Each number is 200 + 30 x the weight over the matrix's rms, rounded and kept within 0 to 999. Layers, rows and columns count from 0.

# layer 5 MLP down (transposed), 768x192, rms 0.203, rows 708-716, columns 0-191
199,243,200,175,202,208,175,176,216,194,182,219,240,180,200,213,212,205,149,205,240,215,159,196,235,266,174,206,230,239,259,170,176,194,252,225,178,160,203,235,277,198,172,150,207,141,169,176,169,202,133,239,167,259,201,229,205,176,178,166,218,182,179,195,190,235,155,189,230,183,245,226,208,188,211,169,244,163,237,165,187,252,177,221,176,232,222,211,171,158,227,164,214,184,206,214,193,198,212,216,219,233,243,180,217,235,158,187,233,211,204,224,198,261,224,181,203,170,229,246,219,218,174,196,227,189,202,195,250,246,181,178,252,197,283,151,230,209,244,206,225,234,193,188,177,227,199,158,233,165,199,146,194,208,188,227,212,155,200,245,136,226,205,186,167,210,219,180,212,216,193,178,188,199,230,225,211,204,196,237,229,146,237,227,181,170,206,185,240,224,185,198
249,173,168,237,224,189,222,169,207,184,210,180,208,185,167,160,197,135,147,162,204,143,200,211,206,263,160,215,188,175,139,150,260,246,206,212,176,228,209,222,175,259,198,183,167,204,182,248,246,200,223,186,125,174,182,132,207,201,217,201,190,265,299,201,201,197,230,209,175,200,243,197,185,196,239,247,268,216,205,182,190,271,190,211,173,157,212,202,250,172,184,190,218,186,185,196,225,221,183,168,229,224,190,222,236,217,206,154,166,161,235,177,139,185,186,176,242,209,198,186,251,208,244,190,208,107,242,198,199,177,183,170,177,162,207,200,200,198,191,189,232,218,200,166,151,171,168,198,219,241,211,195,192,165,246,211,175,158,149,236,258,164,202,188,150,167,237,226,145,155,187,172,220,159,174,180,193,163,182,209,185,159,208,163,189,168,262,197,208,190,218,195
115,177,186,252,202,243,187,231,251,177,201,228,225,198,150,255,214,160,177,134,194,152,241,229,251,262,217,254,229,228,208,143,236,228,190,231,220,218,202,168,191,178,140,182,209,190,250,210,205,146,121,235,226,163,234,220,171,210,160,225,189,221,220,138,225,165,195,171,186,182,238,249,192,184,203,164,213,141,174,216,189,237,213,172,263,182,196,174,183,258,237,147,209,233,238,159,190,191,252,205,189,228,200,175,199,178,201,170,196,221,196,206,231,220,192,237,156,181,188,213,211,156,162,186,196,214,159,230,188,160,185,239,232,162,210,171,202,197,224,188,187,193,214,195,178,202,183,193,175,212,267,257,164,193,168,212,236,204,200,207,187,181,266,174,216,192,210,195,225,226,214,187,203,175,197,214,238,194,252,155,206,192,177,237,243,228,188,192,192,148,159,210
220,178,180,231,198,191,167,190,173,179,175,204,208,135,177,177,202,280,192,190,215,224,173,194,138,247,170,192,208,198,208,162,211,191,195,221,238,221,196,218,155,133,148,210,211,231,216,191,189,176,213,199,202,202,205,199,191,191,161,272,236,170,238,222,186,230,273,223,149,154,203,239,222,226,259,208,248,208,149,220,233,228,216,156,195,194,183,163,240,202,170,173,187,186,244,201,221,235,193,173,215,177,187,206,173,144,224,141,219,157,233,188,180,146,229,238,137,188,215,176,166,217,172,187,230,215,176,180,204,240,171,230,154,243,186,222,193,255,185,222,202,225,163,224,194,170,184,229,220,163,198,180,190,172,179,197,167,202,183,188,155,194,157,230,237,236,249,247,259,224,223,238,186,200,219,205,145,179,254,182,250,190,194,165,208,174,216,195,220,180,211,278
210,201,168,137,229,216,190,220,238,211,201,195,196,183,202,208,212,178,200,132,153,234,208,208,181,229,237,196,199,213,196,223,190,202,218,169,152,169,197,145,186,204,194,205,246,167,197,247,213,225,207,192,229,209,170,204,176,211,229,184,221,220,222,159,158,214,234,228,127,202,139,213,228,208,163,213,202,237,219,197,254,165,201,195,273,154,207,215,207,188,188,204,133,220,221,212,204,233,224,254,219,155,133,234,162,204,144,203,223,239,211,220,176,239,154,158,274,181,234,195,224,224,183,243,238,175,207,222,214,212,163,215,194,153,126,237,200,184,196,217,196,248,156,153,238,224,192,153,258,277,205,236,263,158,287,182,170,217,229,174,215,200,192,145,223,239,211,124,223,163,212,221,244,262,187,130,186,203,190,214,194,217,209,185,126,216,174,200,241,217,199,139
224,215,186,204,173,234,188,185,233,233,203,217,207,242,226,211,243,181,200,163,147,191,224,205,177,178,243,194,220,205,258,247,197,214,164,184,236,182,200,168,190,197,239,183,203,186,176,149,147,177,208,190,149,239,218,243,222,191,212,194,121,224,202,181,179,251,162,161,190,166,231,218,207,166,229,211,203,171,268,229,189,240,207,195,238,192,169,174,217,207,230,223,171,169,253,196,168,137,203,193,176,217,179,182,238,139,194,156,238,254,226,214,174,161,216,237,261,149,149,175,184,232,246,228,206,216,185,148,241,278,208,193,222,206,207,192,160,208,130,199,231,196,221,235,172,232,232,181,203,222,224,200,184,196,253,221,152,180,207,132,143,193,236,217,204,206,203,237,180,261,155,188,228,244,224,146,196,244,166,223,251,205,178,246,219,209,114,165,166,218,233,140
200,165,194,202,176,240,201,249,203,220,194,254,160,198,182,180,182,135,199,250,222,195,178,234,177,154,214,190,190,233,241,179,145,196,219,158,167,208,175,200,189,173,150,172,211,190,214,217,194,158,175,150,183,184,160,231,231,154,139,231,234,230,223,236,178,209,200,169,186,178,211,170,192,200,191,232,208,233,188,197,200,252,199,163,214,263,183,169,187,167,167,176,215,258,220,236,197,187,255,210,195,241,194,196,200,230,252,204,212,147,212,190,192,231,195,212,187,304,201,229,187,188,231,163,207,227,194,195,193,205,150,263,199,173,228,210,186,204,213,202,195,223,181,220,277,260,201,175,143,172,185,188,209,210,160,177,180,212,199,211,227,188,196,208,200,170,190,185,183,201,195,219,152,172,149,176,167,188,189,237,236,220,253,163,181,192,174,218,194,158,144,172
170,209,177,192,194,205,192,179,207,258,234,184,164,163,206,184,216,192,181,236,210,208,222,173,195,193,199,241,221,204,164,238,252,199,187,192,196,251,278,188,205,272,198,247,247,278,186,188,134,227,202,189,178,209,273,240,240,200,164,274,215,215,157,202,200,130,192,176,227,228,162,201,169,263,195,194,245,207,188,217,237,170,189,162,188,233,130,178,227,213,192,258,217,202,194,184,178,162,163,171,206,177,250,204,253,172,227,204,221,150,212,211,225,189,152,250,194,150,165,236,227,194,200,229,257,248,222,182,190,234,239,179,221,194,239,228,149,236,203,264,219,156,238,150,231,198,239,214,158,218,216,239,201,208,189,209,209,220,191,236,147,216,160,191,154,247,236,157,217,206,164,227,187,216,216,261,140,216,197,155,175,238,230,182,240,182,193,111,173,199,179,231
144,220,232,228,193,113,197,170,241,217,165,182,229,211,168,216,139,152,223,180,155,223,264,245,136,181,185,236,220,192,164,189,171,203,215,284,200,209,181,160,227,201,206,157,233,208,175,159,224,195,175,198,192,217,176,199,226,192,143,219,176,185,178,250,196,188,184,183,187,202,172,222,229,212,152,221,168,171,179,158,216,203,221,162,248,251,191,229,217,148,204,183,192,194,177,159,274,175,154,220,236,173,181,220,215,220,242,225,204,236,171,175,202,214,220,213,200,198,234,212,149,246,213,189,209,152,232,142,260,211,168,235,150,128,208,191,204,224,202,169,247,225,179,192,181,138,225,182,271,172,212,99,167,184,210,173,217,218,188,231,186,212,201,177,153,218,236,215,240,160,188,159,230,207,171,161,276,180,237,179,221,160,199,208,250,160,163,183,283,182,214,232
# layer 5 MLP up, 768x192, rms 0.228, rows 709-716, columns 0-191
211,192,192,231,224,204,234,179,211,169,205,208,164,230,193,187,173,189,200,195,240,179,206,158,218,204,218,216,229,192,204,183,203,216,217,207,218,181,205,164,206,166,201,174,167,225,219,227,200,232,187,270,195,223,208,185,209,186,215,158,229,224,208,183,196,183,192,229,203,185,206,205,225,201,176,218,204,205,216,223,220,211,182,179,197,222,182,154,186,188,180,183,224,239,230,256,207,187,240,233,171,212,215,176,197,196,179,214,202,199,184,210,205,194,204,162,216,194,242,184,235,162,179,201,221,215,229,151,209,203,162,140,141,199,213,175,224,214,241,218,169,187,197,200,201,214,161,188,194,195,172,218,269,174,195,223,237,223,178,178,192,210,222,175,186,215,202,224,216,178,223,231,224,133,171,215,205,242,193,199,195,208,162,231,176,195,218,197,238,242,175,173
184,210,161,213,229,196,193,235,203,264,255,166,247,305,183,180,164,173,195,196,263,228,220,205,184,249,185,195,253,262,173,227,192,151,236,175,179,217,208,239,222,190,247,222,204,175,216,200,227,153,185,128,159,217,170,165,191,218,171,181,219,171,155,192,242,153,177,151,185,176,181,190,186,178,191,231,134,202,199,197,185,200,169,191,207,171,154,228,240,220,223,134,236,215,184,216,216,150,182,228,206,247,223,222,173,202,246,221,261,213,163,190,175,207,209,190,179,190,190,228,230,231,199,148,210,186,177,255,183,221,188,169,166,223,199,232,227,204,184,254,221,215,231,198,241,230,185,222,197,209,200,203,201,201,180,247,141,259,201,186,190,215,189,250,214,103,241,252,240,207,120,213,208,213,220,253,155,172,199,193,218,192,97,181,240,171,163,128,250,188,228,230
171,213,231,224,153,165,159,217,222,239,206,196,194,187,262,215,204,150,174,234,174,184,219,242,236,210,253,184,187,182,236,176,236,188,188,211,158,254,182,199,171,131,196,224,152,160,221,189,213,165,186,243,258,195,201,233,182,215,172,197,259,219,232,212,216,211,199,201,172,202,208,183,208,233,189,150,196,255,149,208,241,217,172,175,199,191,224,199,175,198,196,196,180,187,196,193,190,209,223,189,212,237,166,214,222,211,148,184,210,193,190,175,201,178,173,184,241,217,177,171,167,251,182,191,203,204,223,184,160,208,188,189,178,211,234,203,252,173,201,205,247,205,186,232,165,171,197,236,195,139,186,255,240,198,180,220,168,173,229,193,208,175,199,171,212,206,120,257,249,244,204,235,224,257,147,199,201,239,177,190,197,202,154,159,152,184,204,173,157,224,247,199
199,208,187,223,205,237,235,211,205,212,207,126,211,130,164,188,214,164,207,178,199,200,219,225,160,206,135,206,201,218,204,204,169,223,193,169,191,222,224,204,206,252,168,202,181,162,237,202,225,156,225,207,210,215,140,204,207,186,187,151,229,185,199,188,183,240,176,180,152,217,243,197,220,196,260,155,216,183,258,181,191,207,198,194,262,178,161,179,132,223,177,230,190,186,225,191,192,182,182,183,188,148,176,162,185,193,281,196,189,179,151,217,240,247,169,194,233,271,212,177,190,196,194,197,213,186,181,203,245,181,242,240,203,116,220,167,151,222,189,235,178,227,178,173,183,236,204,169,234,244,193,183,206,166,220,201,195,221,187,182,236,229,220,169,178,189,156,189,196,184,209,176,186,226,217,201,199,218,242,211,244,235,227,189,236,159,233,109,215,253,216,185
224,194,235,137,189,216,200,191,174,175,259,199,208,232,172,219,139,223,196,190,210,196,174,193,201,285,225,204,246,242,192,156,239,182,218,206,184,203,233,147,193,176,249,222,161,206,182,252,171,198,224,173,244,192,198,184,181,189,195,200,173,202,207,180,294,127,207,180,194,110,225,109,264,170,163,177,175,217,157,278,223,191,186,210,150,192,229,178,187,159,165,228,194,229,225,186,207,157,208,215,199,161,202,233,201,198,153,238,238,139,214,217,120,241,220,228,177,195,212,221,176,203,237,288,189,164,229,206,189,174,168,148,187,182,222,209,240,258,162,217,203,206,149,147,228,240,244,268,182,191,157,198,196,219,158,189,237,188,171,265,249,189,143,220,187,167,241,202,200,203,164,171,194,161,233,274,199,146,175,253,218,179,171,229,145,217,143,199,170,170,213,181
211,195,189,174,167,177,186,231,203,199,173,187,167,161,232,181,169,210,222,213,191,204,183,250,187,200,172,191,207,147,172,185,153,231,207,138,205,217,202,210,207,205,160,211,210,210,220,162,166,153,190,190,235,200,169,208,160,210,173,200,214,142,282,210,224,241,261,200,180,198,203,180,169,193,198,170,193,170,178,202,217,203,184,205,241,248,243,252,223,190,207,161,148,153,191,164,199,246,228,200,233,158,186,237,223,188,232,230,170,169,255,215,223,192,231,208,178,210,189,255,189,162,183,153,163,190,180,224,170,209,175,200,166,181,220,224,172,171,190,117,192,179,195,184,200,160,199,161,256,229,204,237,236,177,217,214,220,205,207,195,200,234,216,197,197,264,206,228,208,236,173,196,198,172,233,253,199,136,290,265,218,180,179,192,162,209,211,198,219,239,177,184
245,214,234,163,173,266,176,186,187,186,211,178,219,183,264,159,238,163,139,135,190,200,164,216,190,207,217,185,180,235,266,207,181,198,206,218,192,218,207,216,204,210,203,220,247,158,259,190,218,155,139,213,195,196,222,183,262,186,233,202,188,173,175,161,185,249,169,195,217,177,230,209,181,205,190,192,231,160,191,162,210,234,242,233,205,144,262,230,231,237,263,198,120,165,187,171,282,180,184,206,240,261,148,139,203,200,212,253,212,178,216,197,201,232,177,165,166,171,169,139,183,170,186,235,217,217,148,209,236,215,204,231,205,230,209,227,233,209,159,226,185,200,253,182,229,247,212,137,198,171,207,170,162,205,209,225,190,171,240,197,227,190,225,248,200,214,189,146,231,239,139,181,176,178,198,152,261,199,179,158,218,214,226,219,207,173,184,200,165,219,198,219
178,201,179,134,207,167,250,164,185,150,192,144,224,220,151,255,172,159,167,193,229,220,179,152,132,166,197,146,224,161,221,135,174,188,242,164,212,240,150,213,219,175,224,222,216,228,276,175,236,255,207,228,140,220,193,260,183,199,226,158,205,173,280,174,183,245,224,184,173,201,212,227,191,218,161,226,266,168,169,196,210,236,249,214,239,129,197,238,190,162,231,193,112,195,193,197,232,236,187,200,209,240,188,168,204,246,220,240,203,227,199,187,273,190,202,140,197,203,223,223,201,258,213,152,216,192,236,201,121,205,224,199,237,174,219,186,92,212,226,230,195,221,207,150,165,201,128,231,245,208,293,224,236,191,248,223,272,188,217,152,168,160,229,142,206,220,168,191,209,191,168,232,176,211,267,226,261,211,240,137,168,127,240,142,168,157,200,168,206,216,182,171